{"norm": "rmsnorm", "attn_scale": 0.0884, "decay_shape": "pow", "steps": 5280}
Each number is 500 + 25 x the weight over its row's rms, rounded and kept within 0 to 999. Layers, rows and columns count from 0. Numbers have three digits each. The size before them is the row's rms in percent of the matrix's.

# layer 5 MLP down (transposed), 1344x384, rms 0.054, rows 462-667, columns 128-159
097:505465490513509480505533519485520549495475523471525515524463490486475526552489509500510512493520
099:512555532522539501448469500480498514519467525518509473521564471548495474484502537440543503474491
095:480481449469558535526483516464518528526489523505471493446491493485503540510559516519478491484513
096:477484535505503553476523512495521497475494489497489506508513485515541506460517501473482520490494
102:450485517457529506487542537519494534500519521521516540478562539486470450531534501526494464500443
105:515489496482504501497482477444475511455539483508547521501508513536535457460518508525482489544501
101:545466506511548534539492492512494489505533493543487504530469463507476525506535524490499529537522
108:493475507456495519475506510511497500488524490494494517509497512521486516466463503470461507498498
098:454462533508509509490490525514463478515494515484524490478518513535492477460502511491501536485486
093:505493538501523465507488509418489477490518520483495488501529450515493450541519499503497489513505
096:517500484497466528476523531522466535458524526527538462487485451501455481532488486510491501519532
096:494542454541514518528494472564518482473481506490505503434524518519456501512498510511483493515521
097:506504514530455523514496530501468517520484463529493489534459529499515463540479484503496493516508
094:458472480438511478499541515556500467572493477497504477485477503483491503525526519491535500486497
097:475483489519538523472455483447503503460502481478509516525495532475536498505511513513539535463466
095:520457486512520478514494502510518542536495521419533465469453511460470501542510488475518530520529
094:434521468492493492498481502511487500481469526501523508511526555500518521503498498500514508481498
096:503492519469494533514464473510513528492498473527486505528503475514513441530517485483486494509462
106:552507491510473483513486519543517511548504496522465527490516544479496481503529521552508483519486
101:513470504468512466460497484481514507511523478480486505472544434472506481498447568487496540463486
106:472541476523515510538487536482511481470493530519500513495458505519513490498535495548513544518467
094:525501518477533537491459464480467470491451529541504481521528525512498474480523473522474495529472
094:523469524526461520494536522470480469508508433486477490531490520483474493554498470515542502482508
094:476500480512489512482476504478499503500501495496521479542503511466479512526506475486497527524486
104:509468479523507487498486510554510522477501439534465436528521537475482521502505490469486471510505
106:503496517498479542491481491545459474494507465493489519477499465543510498487502545486465496559521
098:506501490507490510522520523443525503566476482493542525496463512494451444530500496515466505506531
096:481510495518508511548492518495533529495480484527531511538465497556503484495535560504522516493523
095:487499491538516463548468524490496484524481520544484461565489448512502473488519521521519516488515
093:500511499500533502475536517521528476484495479479502524489524536477519529483504504498503509504481
104:503507523475462488422527526398541500474499513465485519492496493504502484467518515506530534507516
108:486454490489501498496512496486503537488487500495539518462551491539481483516498517530507506484477
125:503467523463524511538482520447508503512450497508502483480529483553531493453497492533489504472484
107:481477473537496442515490485498468487476462482510533502478506535486462499491474521519476475498528
101:449484487501487535514559472550503577518480517460521536481468474480485508464477473544460511489511
092:496513547497483517489466502442521519471530519492517509510490512532466498495456549524494491540486
114:517475477505525476489516466514538490485485517521528475502474490469495495491505512518431470548507
087:511516462433474473527475489465491500495504463514518472538543483554534482512571453501517457518521
091:524507490542472494517460502496511558516494510522521520487445513554556503517485489489456484471507
101:492489465503519505464519520437504466539502487506488472504495522502455507500434497526523485484521
098:553489493435496491523472520461487510502519487493451481507533482579515468506484523479494529450496
103:523503523537495476500506507453441506482509479498479465482502493492475505462482535465511485497467
098:505503516510534531489512517515540475543530509486511510530496508453421514539493504537546492505525
097:516488511515500489470531445517501475527477486512494493506550464449511452446515504505537534442509
092:504476530483474521532497509496488531494475492490537511541493527481509450530489510511508504523476
098:498505515558486526503494534535486509485520529503502483478468527531432523505508487519508492464443
105:462485496535522502473499513461498506480490516534506523474474473527472475464550462506520499511493
100:521502520488522487453541484419516517427460496506527497495482498512497482487497525543464509509518
100:526515501515509482512499498483481536498496461440532544544554543512492510497525490481461518482484
109:503495502487482501532491493442504489493454510484516520531494494460506484509495522519511519533483
096:506547517463491550493497493492509484504495531505532504455525509494505538483550507500512497454465
095:471465522531512501522500449464506509492474516529509531509492473488489475494496507443495504518487
100:511469445533525480526513491491482521464492491554513531509477490489480483501534541515493512497509
102:472497510489509504505506489493511517524509484476494483498516510544515494519484521522558476483502
099:522518494485529525504515506469519521515539504541508478505505566486476511494501519527515482514499
099:492516515499507523528483506505537491455525457476501500524511475521556493498488463471510531494480
110:481547479501560492464534503460501507504490526497494511520498562543489456479512493518424514521498
092:509458497521508471521493505516506512475536489530489453516556549501487458478520513480539526474515
111:498456503517457505466514433519520501469491449499441518491480518533524497527528529512542475491504
101:541487497544535492501518517484513534509477437494551505529465519485467506477492503526488528490477
096:542462486533470511471464521470485458503518504534494498496520491479505524488491469530461475539512
098:538510500510511524510491511455513454499506517521492545529511500520520525498509444475476547487487
098:489527489515525491517517507506545531505530524506522491503517506510472513476524529529522476536469
100:520474454530488473461511485485490463509464504548502490496465491495520498538518505513501495491467
104:508490478508511470519476472489465525502452540529497502493517487479487529522474529529490488503515
090:520527471492471460491535522537531497516543506510546508506516508491492483495512510486518480507473
091:480480497498523483507525495479532524510527497522501492521477439508469514523490482534474473515469
096:496468500460435523471504488481468533470528467471488524513507485510489445522509530470541471450467
102:452512484539505500490506535553512496490516465505502495517527524494543480514518509529512508492456
093:474529478495501481446502505537489468500472467508486522519535555492522516514470464493502512512505
098:505473496510514577487536482506504522455431490563472483539460505517513447520464492485471519466532
112:517462552488486490507473532398524531518480544456529496484489522533477494513504554481466488491521
098:510455533475452491522510523494519524473504447524490474499537501531481473521537519531437492500503
096:487507495534523513482515490454488498537489515484538504501497511497512501540491525527453526500515
108:529522516508511494487521516520519522500499503499496524537499439495467507541498533521516514484501
100:482541538465535470474474487546504491464495500496480544468475485484512558473480507505497525491495
097:512530504543521528467487476498507515436508535487531513505517504526441532509489510508495503519497
101:528489491493507503497489523510522471525480497496473506496501479505499491507524506471475563545499
102:521537482507492503524457487506530483503465515498515464494446487499482487505484513495480464493458
100:504496501438516513527488499507526508502520477496437488485517487536459519494512472521480491487561
100:463502535502494539504498444551509493520503525502554438512472488493496481509489499495514475527481
094:537523503505514531508494482528534489534526508489493520490492473456497501486526538539503490498431
099:493476533500484487485473504530524487523481540497506503527489528524497465474497501472494465482491
103:474511511467500470489509467545503501479484528491507484511498517509472477513477500527486505507507
092:530497512476479487523494487529526472446505482502520507508472521516512499544476485484483474503534
096:516527530511500549545420460459551511483510492529494486485474540475476492506470502567547460497484
093:495444495502501439506521490476494467500521496526502505499538534503491498466501529536487506501467
097:527534476505503522526510479552561528553474514494529454548522468511489497507535485537530481463498
109:499466472553513454535482547541482495522515559499515520472481520528480502519460475469510516497493
101:462520502505529521513497489453504502473481476521476495510490537509481479481507516477476462526477
097:441479545489517524500501478544516488476495548485503496518482501534485468479534521468507534480527
093:516479474514540523483515495411461519524514525531524504484473519536521530541506506495542508488524
103:492486482489507509527541505450549497555505492506521478506468517500524495508475467499582541493530
105:500504479525495453506542482516465475472490506515484496506508521513559493476471442480544485485471
091:519501501521487488506516545533510466509491466447497467501502454512475495467508465488494504486504
092:501504546507531504554537535432498501497509512511504509540463460491490512481480466501478486521532
096:444521537474495558543533493478511490514504496518533501536463476544491519526543482493501534531498
096:496497495550471493476487474497513462480497487476473448498515517473466474518485485511422476520490
112:517520465506515485514524505482527450524504521564482474502513489507475531499471511547518512482492
101:443506546462472476486519453540496489528507517512545466512497538463510480498496498436504480521472
100:523547508553513458497484572578464463506496525519491497534499504470508484467472519515525502498464
099:483534463480487504532504517568526537492468505502505496454521524518457474500491531505503587468525
100:473464486505528526458490493515532481479481512549501491508447514495499512475517541495498499491473
092:494510518477525494503487504476496438480526490529535449474498534502509514532517522503483461557491
098:487511511485511531505533515503486527517533447526494525479515504535467534527530489504523503515534
094:516489502482531486499484494530479478483501456486534466492492521477505491538516462450480496511507
112:490497492521499446512544510502509534453510518483481507488518508503491516483452517505508503496493
097:510505478496471489499511521502502508460456519525499481523469475494523470471447496502489489525500
100:477516503481519447482527511525472530501515507531492534480531527531490497480523497508481497540458
099:483454542509505540508502530475495442493522504506502495495471525492502512516513481526502513464493
093:479464533491525488495482474507483495469534529507525510476504502489474486482494506526489478489480
096:448510516465502521506501514545469512525512536510517496473484510521504484530555484452502548509497
100:524544530503479509486509444492494468480527513515500495503494527507477463528546507470495539517467
096:508506514527490502504487518541480499535496510538489499486523474535503528507489541513571478453494
100:520472472431509509490522498514476504546503482451488526490527518504491501533459507518494515512515
117:483478497499535513470507523516486485523520494521503512534533514502464504469505479526505532559528
094:502546519506492507504509526471485496491498506497518517497481500489541470482515449547492548527470
104:502507542502488485493519491527543477518534508527464445488530510486493498550496455502516507483491
094:493503465545536495525498467434550505538503520482479452520488499528516471487465465478502476511515
094:499496517510521513507501487476470469488518481475517458493536463503477488475513503497517501528505
130:530532452552542521476493488470506496508440559501486481492508493526493496508512543494509499538506
099:491497555471523471479491456568467495526531475487487532497526458521470488540483467504541523493479
100:516500494516487526471511450492513500451513479493513502526520487463478535551474542544508461509451
109:513509497513491489470497517531501543501452471488477522504462505577522485505492495469525509445521
100:519509515498485486513506498529470517541494504551491517504514521504513489468522444517490487491542
099:533537519521534468506518473462481485479513491495501463534559519466499544472531493498482496490482
114:510479512475468501494503486524462476509475466553497513495477533462512499537525535519479495534516
099:459504519487538492510522517467501506538510491478539491516512504495510486481506500535474514499541
098:495534476530486510504478503428523492471510467507501473520480506495498532493531524499488514510488
097:524477514547503486499501526529489482494552500498520453505518511498518488510499516519486483564508
102:471515524499504490472463487433442526558503517507500547458521530518497492510479481532523490491485
102:512489484509515546565515467500499452500499523474525509460542514509530507509518537496452526527524
096:462543529464480456474457517486472512522445504521540481443498488514459503482528504498470501481501
100:504531517471517507475482482449526485464537505533514509467538516530498488498508499530513484516467
094:545459486475510516502475462526528492527493497531474457448482470448472514510500485527507492481493
096:513495488511489569479513508413497527497534491497500551509486486480524469531512517483517530460518
098:425491503489515550474541527528539510508492495509531454477483489506491482499506510522514492530435
092:475511494531513501554490480471501494492508467482501496525467506515491528504551497525525503494511
109:496524518517479476478495523520452502500456474484517486472448454494468480483506505487483507450481
104:514477543539473522514536512536482491502521506490497503415491494472469480546477505479488458480463
103:507504491483473504464513480509485503465502502543537446481492507511504494505534485472485479513501
096:559495492509489537526525527461507511486494502474509540503532460494493500508506496461501473529506
104:491493499520524475533508504502479490532465479478528525471463506487468503515480522531500511469512
100:491480439521485486511495496575491492525488517494480513492482463553515501533486470497542486547466
102:516519492495498454492538504488494535477483466476524514504446495516501538513522433479553470525547
095:509490504485526519543547505480505589521530458471522479521504519485496519504549482467498504467480
102:533537554511467510549543453541448510495526527486491485500537518512473476466497473514495504481464
100:542528489482487497480470482472536555537494520524486475508467516499518431499510499480490507486501
105:485499523499499489481489483513500494401473550456488492480477519526438515509509509551524488498511
115:494496478523478501467524452462491547484451515511477499492474512464466459524502474494517482466510
102:538462484531487518464457516532462516476540524483486491522557502503502549475492511475490516485518
094:438526500507536508497497505510535509484518510497509553483543471502488511462493497511501468501492
102:522471527473489528513497478567520503537512450502486502467490527538541481493514506495478502506500
094:520502520439483495491522515498502500480485549526465427469501514505495499491510467496521463477533
093:496510517496525487514524516543533512499477460519480478495526491493465461434544491503445478520497
100:483511475474533458512511484524545494462527506516497486553515483526496466488518495482494497497496
101:485497479517499488484545513511493548496506546550529543463494494533478483499516481535527517492438
109:494494508446480478528475480456459548491515486507506516520483514490531465494522478476515469513464
090:485526484518503496596490528493473470479479520514533505484551483540484496512508482536494447501493
099:509519512527517462493536492588513487475535522560504513479488508473491491534471529479506507482487
093:428487490501507522505509499464529471471485487508500482448489542505478498514509512495499495500534
106:516543504468516466511521478467492504492469535474507515537485514533514450513537519491499513509494
105:504523514453494460520453517516491551507538509470537483522469475557503489481540499511488503490517
099:495550501494507529439456492536513524537500516478513544480495490511541474486564524505556516516498
112:517476462492471576527520480487492517482493460472498492514468500519478481525498506496481507497554
092:458536461509476404508508504515490482501490525517456500498466494538494528493483513476515509481512
091:528497520510454490571560458493521472518522569519529535523519456521483486505502514530502468502509
098:506470491529481498502554483426475473453480511512530493468456495551549533531502470471550493488459
102:545484476487509479492445524473509522523501504534527526521504466483509500509489512551514490480522
097:521492520520545486506498480583495480483554480491547539510512518510527510503494493508502497521480
100:466479496528475490492461494512489498501495485517512514513465532514485501507535467492537509506532
091:525490518523510504504465477488489465490482474504492475462520506543509486541502511457498528482522
095:547476480483519507532481506446531461467467504530493493487484519475503509520499529472479509510469
090:556474513495488499517491571441460467488471512553513508518487497506525531528495543469521475515482
095:533486474515471560486535558449482500516530508496514512519487521467547472520525497471517488475505
102:537514501509539516496516531487507515516536513561475516472503521475468524506509500528504528514487
096:445527482522487464549533501486483493492503479512536491461463499457470448560489488492506509553519
098:494485531510494524498492476490503482505544519513505490484485547511487520498451526507461500526470
095:477506477439555524545483529436465477494481500512496513537494468509496522484541513489506519491500
094:483552492500506558511499511490509545471509511499504448530490517494469477471440475508487514513526
127:519521474518482446533488525550480523509508485508477493494504548478543492475533453536499486497548
095:487498503459511497501530459419516520509479449507582479455507469508489438511522499513483481476455
097:497493490507483497477505502506503462489480559485485518521466490487487466483492521524472525462489
101:493539506499494474505501520469517504523480533508473496468485504531489519510518528466483460504499
099:506476509479489494506484496538496511477509523501495471516474493460544529552509471549515524451530
090:495506466518485528518510524581549479492496468490553521517461510480493516503455495498519522524470
105:477502458498504513486472499477535463474465462451492500478509516477506517496521499536523505533505
107:571468459504516568541492496522520465459480495511509508512480491530499515523488542451507492497489
102:490477541500491536492534516460515540491523482512484523517501481478481499548512507486511505524535
099:474513475510504490532527527486472532477529538484497533514539534498483507578520479476503499500558
095:465527535490468488508530562491508545491512509509489585489504503531479486504523490489457468492538
101:495533457513468528495492544533454507526477506502498475488484531508516521525498521519506479503482
097:543453504486492460524564501512503511502487486521505508492549510499524480516472475494566504503515
096:489496446508483459481524479565510477454512525535519503471488502486510484535503478528474470474512
102:459501473481491491502519510553466536489496542494495467476461517492508490535509497484488486525498
106:488523515487499504494432523521500498512526561513501508489509510490474478533513487478484516519449
105:559474521531528518479491536491479505487520536509497483489539534527509522505509478499487524484451
093:505516493519481499508537498507498521486500467519505507511461502492509490508497469504424470485492
097:553491461480516495469466510460514467479495523490533558473508461493502521490530440487460575525519
095:481529520462512483488512510518507520485495479485505525483480519495509516495504522524495519483544
093:486498507564480486511479468455502484455487533484544478475512526516497496517463541474482486550516
099:504475453457515511461501516485552524550495509521493448495485479467532498512479536505515522477517
107:516526489497520501470523543502526481501496516500468501475515524479507511485497543478528508540472
097:489491531448539485497511489390545500498519501540505471511444512495502492501517497501474518491530
100:476503451509484536445497492512481500504504498506489497488485527487447545509500501501470530499468
093:471527416504494464513448501434508514512471500528515495507501507525499527469538452501442542516479
# layer 5 MLP up, 1344x384, rms 0.0686, rows 463-667, columns 128-159
096:460519549506564500471505525468492480528482457522491499502503491481520480508483520499510497515458
094:485503472485516525494482502509518487493473529459525487464529527490521538495475497493527514497479
104:519488474475475474474488486505525509485439525498500493482511518527539507495485530464510498448493
102:517468484474497531493467482535503477511481518486484475533520507520526475455483508500494489492529
088:454514512523467516493494520498502454500523501498509503489520509519529503494536442482501455495492
095:534531496526514540468486484533467468543505482475520503463527516507502524479519501531498427464439
100:490485510520503529508524518529548531498531518501501537523451531513589507505492517523483520504527
108:560487444460502506544547555568482508482514523525536496509520499477486464502501529482514488496523
093:437489591485461452490496481485456480509496470456517565486452477459502481491491487505525462490470
104:476510480462495531469510540503549501551548497500432527472504547509525512506493496524499478468486
110:518476536511467480475520516515534459431499498457525522495514492499508484488501462456524503537496
108:535494459527511530498475445510497466484493480459443451512472491483543508464435469479523512528543
096:508502454509517487498507469474490482453507493500543518512473521484493495533490492504475482491481
109:510489487500530522548507448508514489484501501513517479512541499470531531480516510543538458494499
102:503499469503511559512457458520521479519472456467470495487486521527532472502521494490509507519512
108:516552494502492512513524460541550525488495467498530508511507517484506501495524488523496466475524
092:508496489475474482477497494512476518526521522486483515453512516511556500507495479469556492510530
104:503477485468454526504497495492518523503481466477486451509515521502475527486507492511513508541488
093:426499527502477509496470461463553536493500520499493512476503500514485529480498480468513485514496
106:543488522522490451494467540465484504495480500533519472510535463497509514509497467471483521521478
099:532502525500556526553479527494526474460492452505485499503447508501531485440479498500508516529489
106:487507489494527479531497508507479507527532488472451517528474490473499486473505496466497516487456
098:498539511512487423484466525509517478479501466506504502472529563485561480541486483504518491537536
103:500449512494489526505458502537529482502507471536510507533482511486531524435523482455510485491479
105:445486517497525487466500489512489461495527553495504483480521547493512535511504467440491479454490
085:541530499494474501458513500465492477503455495522424456491521479497504567489491472523466504493476
103:510550494473485551496509554552534473509543484503491488492484489516550503498471476551498510467460
100:489487527546496482536520510451470492484495460500536490498476466524501543504487551501491457471547
096:504496473506502506506467513484477495487554509484505525510478555464527505516503480540541500494501
093:483524518511499491515469532528581526473532492448541475503506456510531512467526472512510509490512
102:490490498454525512498491468527500534530484500538460517508545510505500446498491484549479524489464
098:522500507480490476517503509494516493507471482519514490497524451477457517503494469476557494481496
105:532451526497486525521531509561516522515534463503492533511507515512499566496512500480524507488504
108:509509485497507543515509455480494527483530508516479504504503499524504480480488517520522528524544
098:513485521516464493506490512504497515522463519473547513512521543494504464538489490510530473478511
090:470473505512484488490485466493492517532503461502508539497503501555506520526468453531471564485525
098:455492496532496492516534508521528516484480524488499481462451483503492517469481521535541505520491
109:499472515511450508490503502514484538522462530500501504496479502476506506524525512525479501485489
096:558563506504519541457517485546481505499464499510490437438554466481466513469469490443498488502530
100:479523512489504492468529486517505519519562504493521479444529521455450465511477499514495515458527
092:565481484499486509491510489524468489461552514477519478511495506497444498512480514518484468524531
099:496513518490462506517507512495478484487452528544505556481477478501478523503487483524498474501509
101:473472505504466500468527512474475528510475500478495505512486521512512477492512469472519517458501
102:528467471498475520518465529504552471489493506459554496454544484447523485512572503544501512470503
101:499508502523510487485517516514539495488530514435489509510505522476505549550481475510551462503525
092:516480511423525471509513517476515528532509499493512468543498510503482539491462487496478488467464
088:539484502527473477498538485523485497482530483469492485500491516514505510513513499480525516478467
091:494502522470501508483524507546434479480451529543504503489504521480462502497496512490525507547515
095:501492502499530517503493506465515493470507495509470522508489505514488513462470501474564507520507
102:502550490481524527517479480491492522493492500522506511562511496445546503538490507502493486526493
098:496504516469504500529497504493501514490501497501472494484527474500532504497512489481517525513493
101:514450501485524512503479521504495462461500475487539486500492500479488504471510509510491478547527
103:485517489482520473463538483484474524468534482524510511546517527515465483479544510494468483510525
101:466489469499485485506485519468520567489470507499541455492519481520507508505494491483530512502482
096:464479518546482494496549501544500506526508499481504501522478459484453517504509522481515478531508
097:487515507512529536529491512485494523507494481527537533494471514467490509478499477507530477480516
095:510489492516504471523525491550538515519490500504495495513509478513503511474479475536473513492497
107:470512505507489485477522522517484510498496467487471524477508481548538535448447498517499513528525
101:514476517490546505557476526544527455490462427516546507450488496541505507498504503516466485505486
094:548535481452485523523513515480501491509489470489521465487488527488471544467534548508491540489511
108:542504490545521507466496498479498491489469515530507528480546467527522473499525485504497462495482
104:482495511457488481500480515517507474430506484488494494571518509471510470484481520502506484531478
102:488478525518547435450511531506483525454496493458523499530499464496431509484478472523523477482532
094:463524509476518507432522461514473525482544518535516493439509520516527477514468499498491525519481
101:526509484535498472482522532511485453524488493493501455549463484487498503493524478506505493465545
098:483492532529549493462509491499512484468484477507511476464510504511423500465532503480478526509475
098:500488499527517490517472451500486511497474502505491519524555464526478540501484487479468483513451
109:457477483512525537499511503540520481490490526521477510440515510428537538515521502495492486500463
103:510487481478529534464499445510541505467482504490518497503484471535475528454449483479530481488492
112:470473481463529496540499523504545537480500495492483440539471443479504479495476477522500509526491
088:523496510497492450455469503429500509503476518457523503477485497547487497481481517518519529521514
096:522537506493476463468464482482492455484482513466498442501517478531515520502497448510504455496538
102:522506536500478520507485507498494477510477516541490460502507476525513459519497487513502550524523
104:523522505471485497540526485525510506459512488548489543492526437487497473461482464531473484555526
099:503491502527523503485488496490492499482540446489481490535524506496518508497518436515449508515458
096:498500521485512507515489522491465426515519461491482510450495506521518540503542488517511444513433
096:480512506515528464484502551481507496510529503443488512493478516523492461526447492471492469435507
107:512518564512467472468523503510525496510511489488487468514497492513507482471484548476491467483455
098:468499516469506584494539504491502549470504536502468541504488488540513510472504493552488520502501
105:541493515554488482496491523544520498504478460529463516484531510550493496491513502469491526493484
103:510524514477518459492522508498500452543542517520503474515516515502542521550517487512494550576506
095:517511498505501496472465485527506533491498521498468474460465526485491515509488496459506493507495
098:523491483490456481471519530528492486504482522466502500490504546493471516491486528464528481530525
095:508470479560493470441504515541484454513520470503507531501486468505525493494453496515504503522504
096:516463517516533495494525466528490532559457513518540486491543468509507497544482492532503538498503
102:461496472529488515479523469514488492509508518506494493508528519519531505495518443509495475470529
106:538526494522523471533520481507460465479509497476521506512530496494497533503489478486527535495521
104:497516526489447475477505480519533526512500522501497532477481450473501566458495519459508563451483
100:505507488512509529507523489561494512492513531509531489508507506522491508483462473485516523503489
108:520470557507481514528465544519470532461503476544512490484479436459452505465514474482491528501486
101:539492481507477524501481507446497508470449545500479522491485543527507517470552479518490505497487
097:509504530522454485491450457494498517458523510508521455497536448483508509480536461512498487544521
100:491506458494488518485469537489453532487458520520516488535488491523506531457512484499518474477501
108:496504450533503489523496478528527488509481487504493507497521544484496555476535492479517474504447
099:489537550521539457480521458486475501504484481488484505525450470497483451477483516464513468488479
101:518478550488443483531472506495474470491483507486507510478503478527503540520519471516524508522500
101:488517505507515523498497535514520542472502501444526486484488464495512508495500471531525498472503
099:483530501473459497506483505551534536468523481514523500543479480485480480491452490510486487516509
106:402472510520481462522487511485494488489476490492487478525495460495499506478490514500466535505494
104:513512477505483491465549518479495486476515462499513537485511477504537503512474481501482511482519
105:527518513473498525501445517458524522496466481515496497496522538488531451430499520511483522467457
101:525502499481498525438505504516513504521497476461487561533495567533503510483502537483521510511454
100:515498505558513516478529479494459496489495523495499500524508481477513573490505497474452496529508
104:524490486545509493475516499509505481493501503507471506513512453515476513498499495437500513514462
094:474476568489478524473513512528529535495520504522513465531490537495504507512504494500484513544496
091:511561461482515496497507526525510512537512480490455493493529491521541495478520489533546495460511
100:473501483489539479480501461491521525490495499538516511478538515514487522480518514465514531467465
095:488512491478513464503529490517504534507480471474498557545506473519450477469487484484542492496521
094:467436514518490456513504487500481541496529503510517508524522513470492489490477505531506481449511
104:519500529489481468494505496536534536469502483500542468516489517500494479501490440495505488479509
106:525484501473492494501534498522471516528508494482444481519517514474531500508448521470465486468499
097:529507486520529518516511496556538471524500475504489534493520465515504478540472530547519519509488
104:474519489521512433455499486506468488503494477505487520522528580524499519493503522506511485518518
095:517516533502505460499507502522501493492552502502499494478490509495516501495509478485484523522511
114:495517515473522497487458538527480477519467498457516521532518503513485439458455493506566543502553
102:512499465532542533473504446505429476488481529539502517519511507487523523508551526507494500479510
098:509494532505535474532523506509551481465464525523466474537501492455513516489487501487502473513474
099:492507553512530494478523511485478508447569508531475470493505488501535518471476494524459486541474
089:510529538477466497531458491514528507461496475527470466570468449506483526494487500519481497498480
104:497500477523464470479512510472503466466517487525490495502557488492450514494476484496515470517562
110:500490502534451521534429485488483566513481501493511488493490475469477567466494523521518504527503
101:503479526514545485485501500533480465510506447498526523513487476468562463523531508511500511522499
104:467491457465526521506479520500478525499498498536500515462529496464467500494513488526497550473487
097:513520538539465500529528510517474515543540480506530484522512520483491532507496506468524404508535
098:503470507424506468503527521474563517499483520489465491476488490460455485487522486456514507498492
099:527488507519531481536449520505549501458507513512512506472501500515494468478503458506481472534507
097:518503510465450517523560517489490497514503553487522478469519525496484515501543485507544493528471
094:506486501481513519466486520502520493487519502499503486522527497490509481502480518462493523549486
103:497480493510490462483508470513515473478472554503493473509513448496529528509536488551507462445498
098:460525477455513503491503525527512501509514509510543455562449488533485521508509526489511477522480
099:451461512521518549518496479511487521518462481522493465454457520434483499494490503508481529502490
101:540486505510497488484500517487473532517501459510471499445472491528546475528500482505482499558522
091:446517474496529484507515458481500528502499481506497478500487447519511490509508528510537518475477
101:501457491497534467502542424532534487498537518492504467471530531495522492501478501564471493503500
096:544488503508500498547464521526528497498524446489505504503567508553481491504458462507522456488473
106:499467477533473520465456471486529547472511514481512464508521454473515496439487494532539471528508
100:501500485471499544520496554510507537499526551532516491485495491463504499502444510490468515549498
104:464516496505443499482473489527522453532491460508500506476488510485486524467480465489513512459500
100:459508506498472541494483516502500507503539541497480508533470553540498543508506548485515504509513
107:502509540488509465508461464470515521497505516480507476520486466500521511516499508458561483509496
099:517499520502477490466486524518429502520453496521493458499462497503512513459495505513515488505488
093:500537482471501517503494483509550513506503521503527522513468501489547556534507480493509494526530
105:506539497454483491457504492523487456448503518482469531495473442496514469534501508447486425464497
107:482519492549470483539498524530503509488500521546482491506543483515486497517496564523497508487529
104:489545549530500451484494484513497481529527517504507490511500457519526521503467526495537512512461
096:536487524545526515477496525473542527490468532481517471484509486492493489471501500506505468522502
101:523519538474508534505494478458547512467474505523518531491488497503508476518490498461498521541518
107:514536497500522475505469484489524530449532455471505491523522514453564479460531504503492503495520
097:490489507497491474543509525482541479445504463498473514496475509443486499537507490477478508503523
101:516512488495481495521501483561475537552486492487528479498529517442486494515472525498504464524479
101:513463512500524535532478514511483504529467487480503472491509474468546524506461488525500470553486
101:501486486461479505446470521536544466494493500467494515494480520489496476489505516487497500508487
095:477459473478489475508448546511492482536453521488497474486481522500490553502462470538474506472485
101:503528528481554486515482554505525478523494488479504452490473544469526460458500500499481505474461
104:480493473475549465492477454505472502498537523444524495513543479527500495474490490508540533480489
098:485469530486543471485514507534531459524528473476481483481495505524501506528547494483534492569528
094:504480516488509499519486459540515549522484479501495497479502531527533462440572484490488517488520
098:492468513480536476501504473486542525496500512497510523478479504472542506491487446473520510473462
100:495461538488457477522516507504532500468468505506474496503465504471486464502453518511502509508499
094:490483510482511518553467489535527496554517495496480528464488511522549508525494507508473510506501
099:556515469508498479487519499497486543500484445465487501505528530492515522518518478507465518510518
104:474464514491477497489514549516513513458533524473514463515490503492538494529477445509468525511453
098:526518483459470480504518509546482470499532514516560515523474492469513470483479508517522475479497
095:468487493473493542519478472460476505458468492501521470498491504512484531522504513490487558479478
101:531511501503521441539502499511520494481534508502501464491487480499507530508467508529493469531494
095:454516486497502526473494504497527492502470489487574501530488430496496523485478552506458508532511
094:474514495488573511491478522486516490440461491537514513521554492544499452461475510493514517494453
095:471496527465526484546534455476487502545469477496497534514462516540512515539475506514567515528515
094:508489500515515505506479482515506503493469511482506507465504534502502544504474545474489537518550
104:508526524516493549480481517529462484516498498499481506526503535495537505471500461546473490501477
101:500526521496504483518491521488444475466519485495492509542522476486508507504485529485509499480482
098:469552457485454543467553484509507484498502491510512499522523515531497498495532514527546545496482
095:503483478457495486502500516492514485448538540470478489521502501482439487492528470475466513489491
104:500498460471471480490488486528464468495499557491501487468470479443465444503480496525504567540523
093:526495482466502496472515491529515481511482491529502508508511490531534478490502469489491511481510
110:493556465521539510516496505514468508479509475515469506483507545502494504465489464505489523491477
099:523507517533502449505454495497497491467488475518509484473454508505498504500491486528511472489484
099:475479505482480546502510484492483511511484470477464469492517498500488511495523540513501538558462
098:472475490474525477484530515507520506477461495514540525519500568507481470469490448539518454487541
097:522531495493457480512500518536453485512470496516534540514536498488520486514541460519486518498515
103:487541492533495492503518522499490466482505513516571491480523526508528526489499520515487477517531
106:449504540493446504515512500479531530512532488517533518514497482540459517494509516465474542502496
105:504555487468496494496506514503471546492490521511521508465461514465505511481466482520563490513492
106:483500528492513501502473479522501466483484492514481476503512499482532514475502491503539537482453
108:507522512479502527501516502528545466509512520530477491515492453489514465509503491505527548485428
100:473540525518508520501523493535494492510526518542529529476546519457488520456521528505502500541489
104:493517468512511544455484495538499467431503538488532514517491496521507456506507535467499467526484
096:501481516523531465519456463515543530529454485437533494412485496476532497460511446520510518460490
100:465511481465499457478507499509512478480469509504488515490498542515506507477529460477458493501523
106:522474504506545494522486541523538497482485523497527529522474542484434457496503514492460513453482
108:532479498499479486509488491448524537512523473428511469498475482463477516497472509494508518523495
091:524483542461521493520498496521516502519476438488492499483479505484514489536533492513476479512474
102:470501506540493479492441525541491541493471489497547471496526522529479463489521523544514497499486
108:465489487502484505480481454483516512491544481465465490483553503515487494496520494452456520504471
098:537500468461465508482466520536495498490519527554472503515495505509477494513503534517478503520476
101:481483457458472514490497481495560541527474470493500501471523475521533535476473473531507561511468
100:465544464524539514486512551522438527493521516503514464475541498448478510498533473464474533484521
105:513484499494538561497466496518523512500486526479476527520516528477518510499486501460477483530553
102:516461504518517486527538493560515498528500497496529533505518557489502494551467511502501478487468
097:498530532540494419494547538469497484496530459558488465540519500556515464486495474514472518526479
087:533500488471518472544472476494504495486508459474555490583542455535483477493499541511497535521513
097:510476461495506477477488460512484471493468528505499483517503489510521501531557513535484503541517
093:514531472511505497525489505461494443549493509471505495512459500480527514487486452506459499519485
101:489524548504507484474527526503519477495499516503493509493473517510514499470485495452512454541489
099:497478476479463503510518504502480497478474505509470504538492493492480504475522492489492527490515